Weights of a small GPT-style language model, trained from scratch on English Wikipedia: learned and rotary positions.
Each number is 50 + 12 x the weight over the matrix's rms, rounded and kept within 0 to 99. Layers, rows and columns count from 0.

# layer 9 attention value, 192x192, rms 0.18, rows 0-191, columns 96-127
57 42 42 55 52 42 52 49 39 31 40 56 33 46 64 42 29 55 61 58 42 60 70 56 41 68 49 39 51 41 49 27
49 35 32 50 67 53 53 49 63 34 54 40 44 48 57 69 61 30 52 41 63 63 44 36 46 53 45 67 36 46 60 52
39 60 54 42 64 63 60 60 39 45 44 36 48 51 63 48 59 60 24 39 66 58 66 49 33 53 57 79 68 36 46 62
51 49 47 29 35 42 57 61 38 66 59 64 53 51 44 80 40 47 32 50 60 57 35 67 59 49 54 69 55 31 43 43
54 26 70 49 62 49 54 43 45 46 57 57 55 41 50 46 77 54 58 64 42 41 36 47 38 52 48 42 59 57 64 52
54 43 37 72 32 61 49 60 58 43 52 37 55 70 46 30 43 41 49 41 66 52 48 47 62 55 59 48 41 56 50 43
50 59 46 47 54 42 51 24 40 57 49 51 52 35 52 59 73 40 41 52 61 49 53 23 53 51 56 51 51 48 42 62
49 69 26 50 38 48 45 48 39 72 47 46 78 56 40 46 39 43 66 71 48 45 57 67 61 38 78 51 60 42 40 57
49 43 36 28 30 57 73 51 74 63 44 35 38 51 65 43 40 47 46 51 42 42 58 52 43 41 45 22 36 50 47 44
58 63 55 50 50 49 68 53 57 46 63 67 45 55 50 39 38 53 31 49 59 33 43 32 59 74 69 55 49 52 59 42
46 68 61 63 41 56 55 39 43 62 46 42 51 50 60 53 75 35 47 56 53 79 45 39 69 27 33 61 37 52 57 50
82 35 35 53 47 37 40 48 36 52 67 55 53 54 63 38 34 44 25 46 45 53 39 51 52 52 38 61 58 44 59 52
46 24 22 58 41 46 42 52 46 58 64 59 47 55 65 33 62 43 49 57 55 51 50 71 52 24 34 49 65 45 62 72
47 45 36 64 42 51 43 49 57 54 47 44 28 49 31 52 52 39 61 59 62 46 71 44 53 45 58 46 51 49 47 59
41 48 49 50 41 31 68 67 63 37 66 44 54 67 39 35 27 29 42 72 49 53 49 35 35 60 41 34 48 66 49 58
51 52 39 73 46 69 46 51 39 59 42 29 39 63 48 45 45 64 44 61 41 56 75 37 61 52 32 56 56 30 42 69
49 43 42 45 42 39 29 56 61 49 43 57 36 40 53 43 42 66 36 29 42 50 48 64 61 62 55 36 40 35 44 57
52 54 55 60 53 61 54 54 56 57 59 61 36 39 71 39 57 62 48 53 65 37 31 58 53 66 55 40 57 49 68 57
52 46 55 55 29 58 37 53 66 25 66 39 28 47 45 60 50 56 84 48 55 32 57 46 48 73 39 56 41 40 41 46
56 69 64 51 47 54 46 46 49 39 54 50 41 56 49 51 57 54 49 43 49 38 65 31 47 58 56 56 49 44 46 48
41 63 66 43 52 65 55 35 60 51 61 53 45 35 67 46 63 38 59 65 69 56 65 45 58 50 78 57 55 55 45 50
40 54 33 55 39 47 51 49 47 66 38 59 25 40 44 63 41 57 51 55 61 58 37 71 42 52 41 31 43 61 56 63
37 34 49 32 50 54 55 49 40 65 49 38 57 45 31 59 36 47 64 35 50 54 74 41 38 45 54 69 45 37 38 62
53 63 44 48 45 67 51 38 38 63 70 72 39 48 43 52 46 36 51 34 42 59 44 23 47 34 58 45 53 43 62 59
44 55 60 48 40 53 56 61 58 40 48 54 39 59 48 49 41 58 39 38 41 76 82 66 50 61 51 52 43 71 45 41
49 53 28 58 43 43 52 33 47 53 43 58 32 34 49 39 61 61 28 38 44 42 48 20 32 38 41 48 55 53 40 55
26 56 54 33 63 51 60 41 52 44 56 64 76 40 34 45 35 30 33 58 57 57 42 40 52 33 56 46 47 57 53 57
47 44 46 72 67 62 61 60 67 47 38 39 57 56 44 36 57 48 69 42 39 67 50 46 50 51 46 48 68 51 49 46
66 43 52 55 35 31 42 44 41 43 55 39 50 39 52 56 50 48 47 66 38 32 39 40 53 59 64 71 48 51 47 49
40 52 24 64 51 54 39 67 51 48 48 60 48 41 46 66 54 46 53 36 36 57 45 42 43 43 48 54 33 57 63 44
47 39 44 51 41 51 44 52 74 51 64 49 36 70 41 60 58 56 49 58 68 36 62 43 48 36 57 34 48 44 27 52
46 50 58 51 62 73 71 60 58 41 64 61 36 39 40 60 49 31 63 47 57 57 66 49 41 45 38 63 35 70 29 40
43 44 38 29 60 63 38 43 54 34 59 44 37 65 56 52 61 62 70 33 39 64 59 43 46 58 55 38 43 54 48 36
64 63 41 31 33 69 50 41 49 44 47 49 49 39 51 50 23 35 62 69 61 77 60 45 59 43 71 44 46 68 63 60
74 53 42 31 60 50 44 50 46 44 36 48 48 32 45 69 49 36 54 46 49 60 57 48 54 65 81 42 73 58 47 47
52 65 52 38 40 58 47 43 59 49 52 63 38 60 42 51 56 58 40 34 60 38 53 67 59 51 51 52 50 40 48 27
42 46 44 59 56 52 41 41 35 53 56 62 58 40 40 69 53 55 42 43 49 44 59 49 47 30 43 46 27 53 54 75
52 59 53 47 65 40 44 43 30 47 47 61 36 38 52 72 63 63 19 45 55 43 31 70 38 66 36 63 21 61 56 33
45 50 50 62 74 62 70 34 42 40 43 29 45 57 46 54 41 71 57 52 43 64 59 52 49 41 53 29 54 49 35 56
42 56 46 53 38 49 59 30 47 42 48 50 70 42 46 70 45 39 48 24 46 50 31 36 34 41 58 59 43 59 61 68
37 57 58 49 50 46 57 49 43 45 42 64 49 45 57 59 44 31 42 37 35 58 27 52 26 44 48 54 61 66 71 57
33 56 40 65 47 73 30 42 38 71 45 45 51 59 41 46 53 37 68 47 45 47 44 45 50 60 82 50 24 41 49 28
48 59 56 47 65 36 50 69 50 42 34 52 62 42 39 37 53 53 44 42 41 42 61 39 32 41 76 57 44 38 61 32
42 63 56 42 37 68 53 63 52 60 51 58 32 60 52 36 43 52 53 45 71 67 45 58 22 35 68 53 40 65 64 48
71 52 34 47 45 52 63 39 50 70 33 55 80 41 64 39 57 27 43 54 66 71 51 60 50 64 69 60 63 55 53 55
56 43 32 56 42 40 53 46 23 52 32 30 37 37 35 46 39 51 54 43 59 54 56 47 61 33 50 39 41 61 41 45
50 59 47 60 61 49 58 49 62 49 42 41 30 55 51 53 54 68 61 59 49 48 48 65 62 70 47 31 36 32 33 37
49 60 55 57 58 56 60 34 52 28 70 42 63 51 43 47 60 69 55 63 61 39 56 55 56 49 45 46 63 72 55 56
62 32 53 55 44 50 62 50 59 72 47 47 43 70 48 44 42 47 63 42 52 29 49 52 60 65 40 32 29 33 47 56
49 66 51 42 44 33 56 41 38 42 45 54 58 64 37 52 76 51 56 51 60 55 57 51 47 37 54 66 46 43 60 66
53 33 48 51 45 47 33 54 54 66 50 51 36 44 36 58 49 41 66 59 44 31 51 31 48 57 75 51 46 50 53 29
49 27 56 60 48 50 63 51 54 57 44 46 47 50 44 47 35 52 71 35 21 55 60 57 47 43 56 38 58 55 53 51
45 60 70 45 48 50 51 53 44 60 60 48 43 60 66 52 38 45 51 59 43 60 36 63 68 59 52 71 30 59 42 47
36 46 29 41 54 42 26 37 63 60 68 67 41 49 49 52 37 26 44 63 34 37 48 45 57 52 31 43 42 57 49 38
54 49 60 51 61 49 39 40 43 31 42 34 47 58 52 56 39 80 49 53 51 47 39 42 49 61 54 42 61 44 39 53
58 55 50 60 43 63 63 74 60 42 49 54 39 44 60 30 43 44 44 60 60 60 47 47 50 49 44 44 64 53 31 63
67 43 26 64 20 30 28 41 55 72 41 57 54 59 56 62 53 59 31 49 40 46 67 51 57 44 50 27 56 45 50 50
49 70 47 49 49 65 55 45 57 47 38 48 56 53 34 50 57 65 48 47 53 18 53 38 60 78 30 54 54 49 52 47
48 64 43 64 56 55 58 46 42 18 39 57 60 50 54 53 63 45 47 33 51 56 40 66 59 55 53 52 75 34 55 49
44 52 55 74 45 48 29 43 49 56 46 33 47 59 44 38 43 40 72 52 50 49 65 46 48 48 42 44 56 62 52 41
47 41 48 46 66 63 61 52 40 53 42 44 57 43 49 56 47 47 47 53 56 37 62 54 38 45 69 31 54 66 64 44
64 46 41 47 36 21 43 45 51 33 45 40 29 42 35 33 28 46 64 37 34 54 47 59 61 51 53 31 49 54 41 49
25 24 76 26 48 45 51 55 69 43 47 45 46 46 39 50 51 48 42 38 67 44 57 75 62 30 47 60 63 36 52 54
63 50 63 41 42 51 39 40 29 29 57 37 63 56 50 54 58 65 46 52 58 51 80 47 50 44 36 39 52 45 66 53
68 54 58 48 39 52 53 40 46 67 37 37 43 45 59 61 57 43 56 44 37 48 33 53 61 34 60 40 62 41 60 58
56 54 40 57 57 39 44 31 44 55 42 46 52 45 56 66 62 61 26 58 69 43 59 51 48 73 41 63 68 44 44 57
27 59 36 55 33 62 23 22 57 52 66 42 66 65 65 45 53 45 56 53 48 50 51 66 52 29 59 54 56 41 51 44
32 82 40 39 41 36 49 32 56 36 39 43 54 42 74 44 65 56 53 56 57 68 53 63 70 38 53 58 17 53 51 55
29 40 71 51 38 46 61 46 38 86 44 54 39 54 32 62 20 52 53 58 44 55 28 54 53 35 27 27 60 47 42 24
38 69 35 39 50 60 41 33 48 41 68 54 70 49 24 23 34 66 56 62 55 43 31 68 61 43 33 61 51 45 29 63
51 40 46 48 69 47 62 57 42 41 77 62 57 22 54 64 46 33 44 31 62 48 40 51 60 53 49 59 29 58 48 43
85 23 67 37 47 38 66 56 43 61 26 27 18 38 35 48 65 48 55 38 50 63 61 53 59 54 43 23 60 70 52 66
51 48 51 50 51 65 64 57 58 38 41 45 27 58 45 64 52 47 47 74 49 57 50 71 49 44 74 46 56 70 49 54
47 64 55 40 39 37 44 66 31 57 67 38 38 42 35 43 55 70 28 53 55 59 54 53 48 77 43 57 36 52 88 34
48 55 52 57 70 65 43 42 39 53 70 41 43 38 51 57 63 55 68 62 77 79 69 67 43 48 64 60 72 45 54 56
66 64 53 33 55 50 65 27 51 59 60 29 32 73 29 55 56 39 60 53 30 49 40 59 58 47 47 69 48 62 81 57
48 39 29 56 34 54 23 49 49 54 40 62 72 70 34 53 33 72 39 58 32 45 41 43 51 56 45 36 62 53 56 43
76 53 28 36 41 40 68 57 67 57 53 45 65 55 36 68 47 59 61 58 64 65 66 49 48 41 67 43 55 34 41 48
41 71 48 38 36 34 34 23 58 40 35 65 48 63 45 61 41 41 48 61 61 61 51 40 48 46 68 68 35 47 55 40
45 57 41 50 46 59 53 54 56 38 43 53 72 12 47 62 63 43 82 35 46 65 26 46 63 58 39 49 64 53 45 42
39 58 50 87 20 62 50 67 50 49 59 66 66 85 38 50 71 25 61 45 41 41 45 62 23 38 49 59 42 42 80 59
39 45 82 39 68 23 36 38 53 61 49 68 61 50 78 62 51 44 54 39 52 46 54 56 66 51 30 43 61 52 57 41
42 58 57 43 21 75 38 47 51 61 47 65 41 42 52 62 48 30 44 59 56 60 43 54 38 33 35 37 59 42 56 45
28 57 73 36 24 50 61 51 50 56 27 39 72 62 74 60 60 64 32 47 15 61 59 46 45 31 55 44 67 68 25 34
47 31 43 37 71 58 55 53 49 31 48 42 67 58 70 70 65 51 52 67 69 44 73 72 57 43 73 33 50 50 42 39
61 32 67 50 44 47 66 51 41 34 55 44 37 19 45 46 48 47 40 40 48 44 52 65 55 52 39 61 39 54 62 41
50 64 28 49 61 35 45 48 45 70 48 52 47 55 62 33 37 54 46 74 30 47 36 41 27 57 44 45 43 49 40 31
38 65 76 41 43 61 49 48 77 57 51 63 59 46 40 50 69 29 51 49 29 58 57 24 50 71 15 34 45 44 60 33
52 57 43 76 50 56 78 43 57 79 37 47 43 78 51 50 62 58 45 39 45 57 55 22 58 61 49 17 53 30 69 55
57 53 54 73 45 66 62 51 33 32 73 53 70 45 45 37 69 39 47 64 54 34 61 33 34 50 41 68 40 59 61 46
31 79 54 48 45 55 59 74 46 50 46 41 37 47 66 48 70 49 67 24 55 56 32 44 32 57 73 55 55 42 46 52
44 65 49 57 34 54 50 74 56 20 73 46 34 59 39 42 74 53 70 57 37 42 51 61 56 50 47 64 33 56 62 51
54 59 65 51 40 49 54 56 52 74 55 34 43 49 70 56 44 65 64 50 31 46 40 23 35 29 58 48 39 47 46 51
48 74 51 43 45 51 61 63 45 58 42 52 52 45 52 53 38 29 37 60 39 48 52 46 61 36 30 42 65 60 56 67
40 45 40 55 52 44 63 61 75 71 67 57 34 48 43 19 61 69 49 48 44 29 58 29 27 41 46 44 45 45 64 51
78 42 40 53 43 45 45 58 30 68 45 34 50 47 66 49 57 45 47 53 46 42 26 58 47 46 62 40 51 63 49 68
64 50 37 68 82 42 53 47 48 71 18 79 66 65 41 74 62 42 43 43 45 38 42 33 59 63 37 46 48 60 60 34
44 68 44 69 48 48 59 73 49 49 57 59 30 64 62 56 51 28 53 35 36 62 28 41 49 55 41 60 31 42 65 37
57 34 37 47 42 47 62 48 35 79 43 62 42 43 48 46 44 49 21 56 63 32 38 53 65 56 42 47 62 26 53 47
50 65 30 41 53 46 46 64 56 31 47 27 69 58 46 92 64 49 65 48 46 68 69 58 55 36 54 56 50 48 46 37
63 59 64 53 37 55 43 38 69 58 32 54 29 73 52 67 59 48 59 57 57 42 58 72 73 54 38 45 69 53 70 36
82 46 57 59 62 50 62 33 76 67 30 49 17 50 38 37 48 25 61 62 47 41 32 63 43 31 38 54 58 53 53 56
52 39 46 64 58 38 58 33 51 61 54 77 43 59 39 42 42 22 42 52 49 69 56 37 24 52 67 45 71 55 46 59
55 29 38 57 62 49 56 64 70 54 73 42 41 53 63 34 51 38 71 77 45 29 40 46 37 37 53 51 50 68 28 44
62 54 55 70 24 69 28 49 56 46 38 71 72 58 34 54 35 67 76 58 49 66 41 56 54 46 41 45 47 52 54 42
45 41 21 53 69 51 63 32 40 53 58 86 60 64 51 72 32 69 54 55 69 49 49 59 29 54 55 39 67 49 48 25
33 67 50 43 33 56 39 21 58 57 64 43 73 50 53 78 60 60 47 57 48 61 63 49 43 35 39 39 57 36 45 52
57 57 54 56 58 53 53 47 32 45 63 45 42 65 42 38 66 68 36 71 52 32 44 52 68 73 52 61 49 34 67 57
57 31 61 54 54 39 23 54 62 59 67 66 57 57 62 55 53 45 83 39 46 34 41 57 54 54 27 28 58 34 69 47
47 36 52 54 55 70 31 72 35 50 58 51 41 37 60 57 43 42 35 72 42 47 43 46 50 54 35 46 41 62 50 41
45 35 37 37 65 46 43 53 60 53 57 45 44 62 44 41 56 10 55 57 39 30 64 49 36 58 32 40 48 67 59 47
73 51 46 29 62 48 37 39 44 40 40 72 64 49 21 55 30 34 53 50 30 25 61 68 55 64 07 65 36 62 59 45
63 51 79 59 53 58 38 49 57 36 54 54 47 37 61 65 51 46 66 40 53 47 42 40 43 48 37 45 70 44 32 34
65 21 33 35 70 49 63 42 62 56 40 70 67 65 62 57 78 40 32 57 54 42 49 68 71 43 49 31 48 40 37 53
56 37 63 49 69 50 66 31 67 37 42 51 58 50 41 73 37 16 59 43 57 51 53 59 68 67 41 32 50 52 68 58
36 57 40 44 54 52 71 45 43 60 72 27 54 18 60 47 49 51 31 12 46 57 30 27 70 35 26 21 81 74 62 46
72 52 50 83 52 81 43 39 59 38 78 53 41 59 59 68 52 51 62 45 57 79 52 38 56 59 44 62 51 28 59 64
63 48 30 38 36 59 45 37 66 46 58 59 43 53 37 63 46 41 53 70 42 67 57 68 62 41 43 60 55 34 58 42
48 28 40 44 51 39 76 39 63 75 25 43 30 42 55 58 92 41 48 70 51 67 51 41 59 64 41 10 43 67 79 38
48 66 58 38 46 24 38 68 33 37 50 65 66 57 69 51 52 44 40 49 44 54 47 59 51 59 53 67 39 61 51 45
24 49 44 58 47 43 56 65 30 60 53 51 41 39 65 54 76 20 30 43 66 57 55 69 40 64 40 47 50 51 60 45
59 70 49 65 89 42 54 45 64 61 53 66 49 60 49 72 49 28 56 54 76 51 49 76 66 48 51 66 52 48 59 25
59 46 50 68 36 63 49 65 51 54 48 68 33 32 57 63 27 55 65 55 54 55 45 37 21 57 64 54 43 66 25 53
62 66 58 58 52 41 60 59 59 61 57 65 40 33 44 52 69 46 62 76 41 39 47 52 68 61 59 63 53 28 46 49
28 64 50 40 59 76 52 40 48 23 57 57 35 48 46 63 48 43 49 73 58 62 71 35 30 45 70 42 46 64 50 53
45 46 53 35 44 13 32 74 40 58 50 44 43 72 67 52 56 72 61 36 50 31 38 40 33 61 64 25 66 55 43 42
62 47 41 49 42 52 49 56 49 28 39 45 53 43 46 52 58 38 42 58 55 60 36 61 47 48 54 27 62 62 55 49
38 51 37 75 53 23 65 49 46 45 61 45 59 47 50 68 73 62 36 21 34 77 27 47 59 56 40 60 49 31 68 34
54 57 44 50 66 47 43 45 44 52 47 54 45 62 65 64 45 56 55 51 58 65 57 33 67 52 42 45 58 46 47 43
39 51 57 70 75 46 58 57 49 39 61 56 58 36 50 34 40 71 39 48 56 47 62 38 52 55 43 40 58 54 70 54
42 70 49 38 52 48 48 31 51 41 37 47 60 58 32 37 55 54 50 51 41 27 54 53 57 46 62 42 51 59 36 38
51 57 53 51 42 40 54 44 34 63 62 56 64 47 57 65 60 59 61 39 41 63 65 38 46 39 54 54 44 49 52 51
53 70 71 44 66 48 32 56 45 60 49 38 72 42 63 29 54 50 43 60 45 43 53 47 57 61 47 54 34 67 43 37
69 23 59 40 55 43 42 40 63 59 47 66 45 47 44 50 57 28 60 45 53 46 57 57 27 50 44 37 39 40 40 45
87 67 54 92 45 58 52 52 74 62 59 61 58 44 50 58 66 52 71 53 62 56 41 60 53 63 73 41 57 67 53 35
39 63 50 40 59 37 67 61 68 38 34 43 57 52 24 59 39 72 61 34 49 47 47 34 42 50 48 40 43 47 45 65
38 76 52 66 41 62 65 60 71 20 25 32 55 43 37 70 56 81 63 42 55 65 56 81 41 42 69 26 44 50 46 51
46 56 48 61 59 62 76 43 42 49 32 27 57 44 64 57 34 57 37 44 66 43 58 56 66 47 61 60 52 44 40 46
56 49 41 71 55 63 90 69 40 75 63 53 60 34 55 64 58 63 37 41 52 63 53 37 56 62 50 50 48 68 35 57
63 38 64 47 38 46 42 61 56 35 73 55 48 56 44 43 54 57 45 49 46 52 50 56 66 35 58 56 56 76 46 44
52 76 61 64 48 60 56 45 56 51 34 37 58 75 39 65 63 63 34 37 43 73 33 55 41 44 73 48 65 44 47 42
31 36 56 59 08 61 24 51 55 32 46 55 36 70 59 72 63 63 73 46 37 46 46 66 37 26 50 47 47 33 67 45
33 67 52 59 53 61 57 46 59 43 72 60 34 55 55 51 49 60 67 66 45 45 61 35 34 75 47 45 53 43 47 56
54 43 41 60 41 46 71 48 39 73 49 59 84 42 71 61 56 51 54 57 58 33 54 38 50 38 53 67 60 54 61 34
49 46 63 49 53 32 59 50 44 41 38 53 53 46 63 24 45 65 57 44 66 31 53 51 45 45 33 53 46 54 52 49
53 57 41 56 65 58 45 54 55 41 56 46 33 41 38 43 51 33 35 55 40 54 43 38 59 50 24 49 41 64 52 70
36 58 55 19 49 58 61 42 67 45 51 49 40 37 45 44 39 36 51 50 52 64 72 34 46 40 62 56 45 46 46 74
61 51 41 53 40 39 63 66 47 66 57 54 51 35 45 65 63 55 43 65 47 39 56 51 54 61 34 64 85 46 60 60
50 64 48 42 53 53 55 40 65 33 60 43 40 43 42 57 22 54 42 71 48 56 45 38 44 68 54 71 46 31 62 51
36 48 29 60 51 30 50 64 54 29 60 63 58 25 70 46 42 47 55 34 43 53 60 63 47 53 44 66 39 46 31 46
51 51 64 45 49 50 19 39 48 46 49 44 45 57 73 53 51 26 57 59 39 41 40 41 56 43 58 72 41 64 46 49
52 57 51 48 59 69 45 52 70 26 46 31 59 39 36 41 73 54 53 56 32 57 61 39 37 41 51 65 44 52 53 59
45 30 45 57 43 37 64 52 45 60 41 53 46 65 66 51 76 55 51 53 73 63 56 37 53 47 51 55 61 64 48 34
52 35 43 59 41 49 34 48 32 42 48 52 52 59 44 34 35 42 43 68 19 36 49 54 52 36 43 35 42 56 42 48
61 36 43 34 80 34 43 63 73 51 67 54 67 47 51 33 38 54 56 61 53 55 50 35 56 43 49 52 33 52 25 35
46 55 65 34 49 40 52 51 37 31 64 57 47 45 49 44 32 43 50 43 35 54 47 68 48 60 58 33 41 40 55 45
51 39 59 59 43 67 45 51 59 47 68 55 49 39 59 43 31 34 26 50 36 36 51 53 48 54 49 39 61 32 71 44
70 21 37 31 53 42 48 58 45 43 59 58 45 57 41 38 48 60 75 57 35 54 49 41 52 79 50 53 18 32 33 60
59 30 34 57 71 36 57 45 72 44 53 45 50 48 70 64 42 57 41 32 35 55 50 68 44 21 33 48 47 59 33 36
57 67 46 52 53 48 46 60 63 48 34 52 70 60 53 62 37 49 68 56 34 27 51 62 49 63 55 68 36 46 19 57
56 78 47 54 51 78 54 71 45 58 40 67 62 67 48 43 54 24 41 64 43 54 28 60 40 51 55 69 52 46 24 51
33 57 57 29 72 30 39 66 50 35 49 54 47 55 71 59 34 49 60 26 54 49 40 58 54 35 41 65 48 59 37 46
51 63 52 60 42 41 37 50 39 31 59 50 43 45 59 51 68 61 46 43 46 70 34 46 41 77 20 26 50 46 54 50
60 36 44 42 64 45 46 36 43 54 37 62 31 60 69 59 25 53 50 45 51 56 42 55 40 41 56 28 47 52 54 50
67 54 47 50 42 46 45 37 55 44 65 55 43 50 51 53 44 36 49 46 40 64 67 62 48 33 46 52 56 53 48 51
56 48 48 50 38 44 39 44 41 47 39 65 43 30 35 44 49 51 44 35 60 50 41 34 58 38 53 31 41 60 55 50
45 45 33 64 47 53 70 40 29 58 40 62 38 57 49 54 52 67 45 61 71 42 51 47 32 42 58 43 45 52 55 44
35 63 53 42 56 49 60 66 17 69 49 69 70 58 45 30 46 52 44 49 46 53 39 48 56 58 51 52 46 65 53 44
46 33 69 36 54 47 70 35 28 54 45 43 33 41 52 48 54 51 51 33 74 68 61 23 50 71 73 49 65 53 65 62
40 41 59 32 46 50 43 41 42 60 61 43 39 30 58 50 58 35 37 53 54 59 49 46 56 67 41 60 53 44 69 43
44 57 64 45 41 55 30 54 82 58 47 51 59 34 43 60 53 55 54 52 32 47 66 61 56 34 45 33 54 45 29 43
45 62 49 24 57 36 34 63 36 45 41 49 56 49 59 45 62 49 33 48 40 38 52 44 60 35 39 46 46 45 31 51
22 52 48 48 34 42 57 47 40 28 23 27 47 61 45 48 46 71 56 47 27 30 45 50 50 52 38 32 52 43 60 36
49 57 36 53 34 82 67 31 53 46 53 48 46 62 43 49 61 54 41 41 71 58 78 55 44 32 56 55 55 56 38 48
43 64 22 81 44 50 51 70 60 52 44 47 34 38 64 28 29 52 68 46 60 82 51 60 62 34 58 50 58 58 59 37
40 63 41 48 49 54 52 47 40 57 56 53 54 38 61 33 63 34 64 55 57 45 30 51 54 58 57 74 37 65 65 48
69 63 44 64 49 50 69 52 38 54 45 57 54 41 68 49 57 55 37 51 71 42 58 56 49 44 57 25 38 50 61 45
56 41 45 48 39 58 43 48 54 36 46 55 47 39 38 52 54 46 49 67 47 34 53 53 65 51 19 19 49 38 57 49
42 55 54 51 64 62 49 55 60 74 38 40 46 54 56 44 49 40 59 69 38 33 39 60 69 38 46 38 59 68 37 54
65 52 62 40 55 39 72 52 38 42 45 35 45 48 65 34 45 55 32 47 32 61 51 56 62 58 46 71 43 70 74 30
65 39 55 34 61 47 45 52 70 44 30 44 35 63 33 32 40 57 42 62 45 54 53 47 31 38 43 30 38 47 56 31
54 63 56 17 63 40 39 46 65 44 56 64 50 41 48 54 39 53 58 49 30 35 64 43 38 51 43 56 60 50 32 70
54 53 53 56 60 69 48 40 48 62 49 35 45 50 42 47 45 43 38 66 46 55 57 56 46 53 62 39 59 37 49 62
47 57 37 45 53 26 49 66 41 47 54 64 59 49 71 48 53 49 47 36 50 47 44 56 49 59 55 50 66 41 38 50
52 55 52 35 40 46 52 55 61 43 29 50 38 45 42 62 38 62 67 56 53 50 36 76 35 29 49 47 48 54 39 30
43 45 50 49 66 40 38 79 45 64 49 52 51 53 51 57 56 48 35 40 55 56 43 39 48 68 44 46 51 34 59 41
55 62 41 44 31 71 61 57 42 51 59 48 51 52 43 42 57 42 51 55 58 63 64 35 56 50 52 51 41 43 44 38
38 34 59 44 39 44 66 39 62 58 56 54 39 49 58 45 69 44 38 58 60 60 38 49 58 45 52 35 50 71 43 48
31 39 32 30 34 64 64 68 29 53 41 45 59 50 47 58 68 42 22 50 54 33 69 54 56 37 54 51 49 59 63 68
46 29 33 57 37 48 50 42 55 54 48 53 38 64 46 44 53 43 63 69 53 44 52 50 52 43 54 56 54 55 58 46
44 57 75 71 52 65 56 47 46 52 55 54 46 38 49 46 42 40 43 60 52 80 63 19 50 63 39 69 27 48 53 55
41 50 50 66 36 49 66 44 33 43 54 34 61 55 63 46 30 54 53 64 56 59 52 64 41 63 51 57 48 49 45 53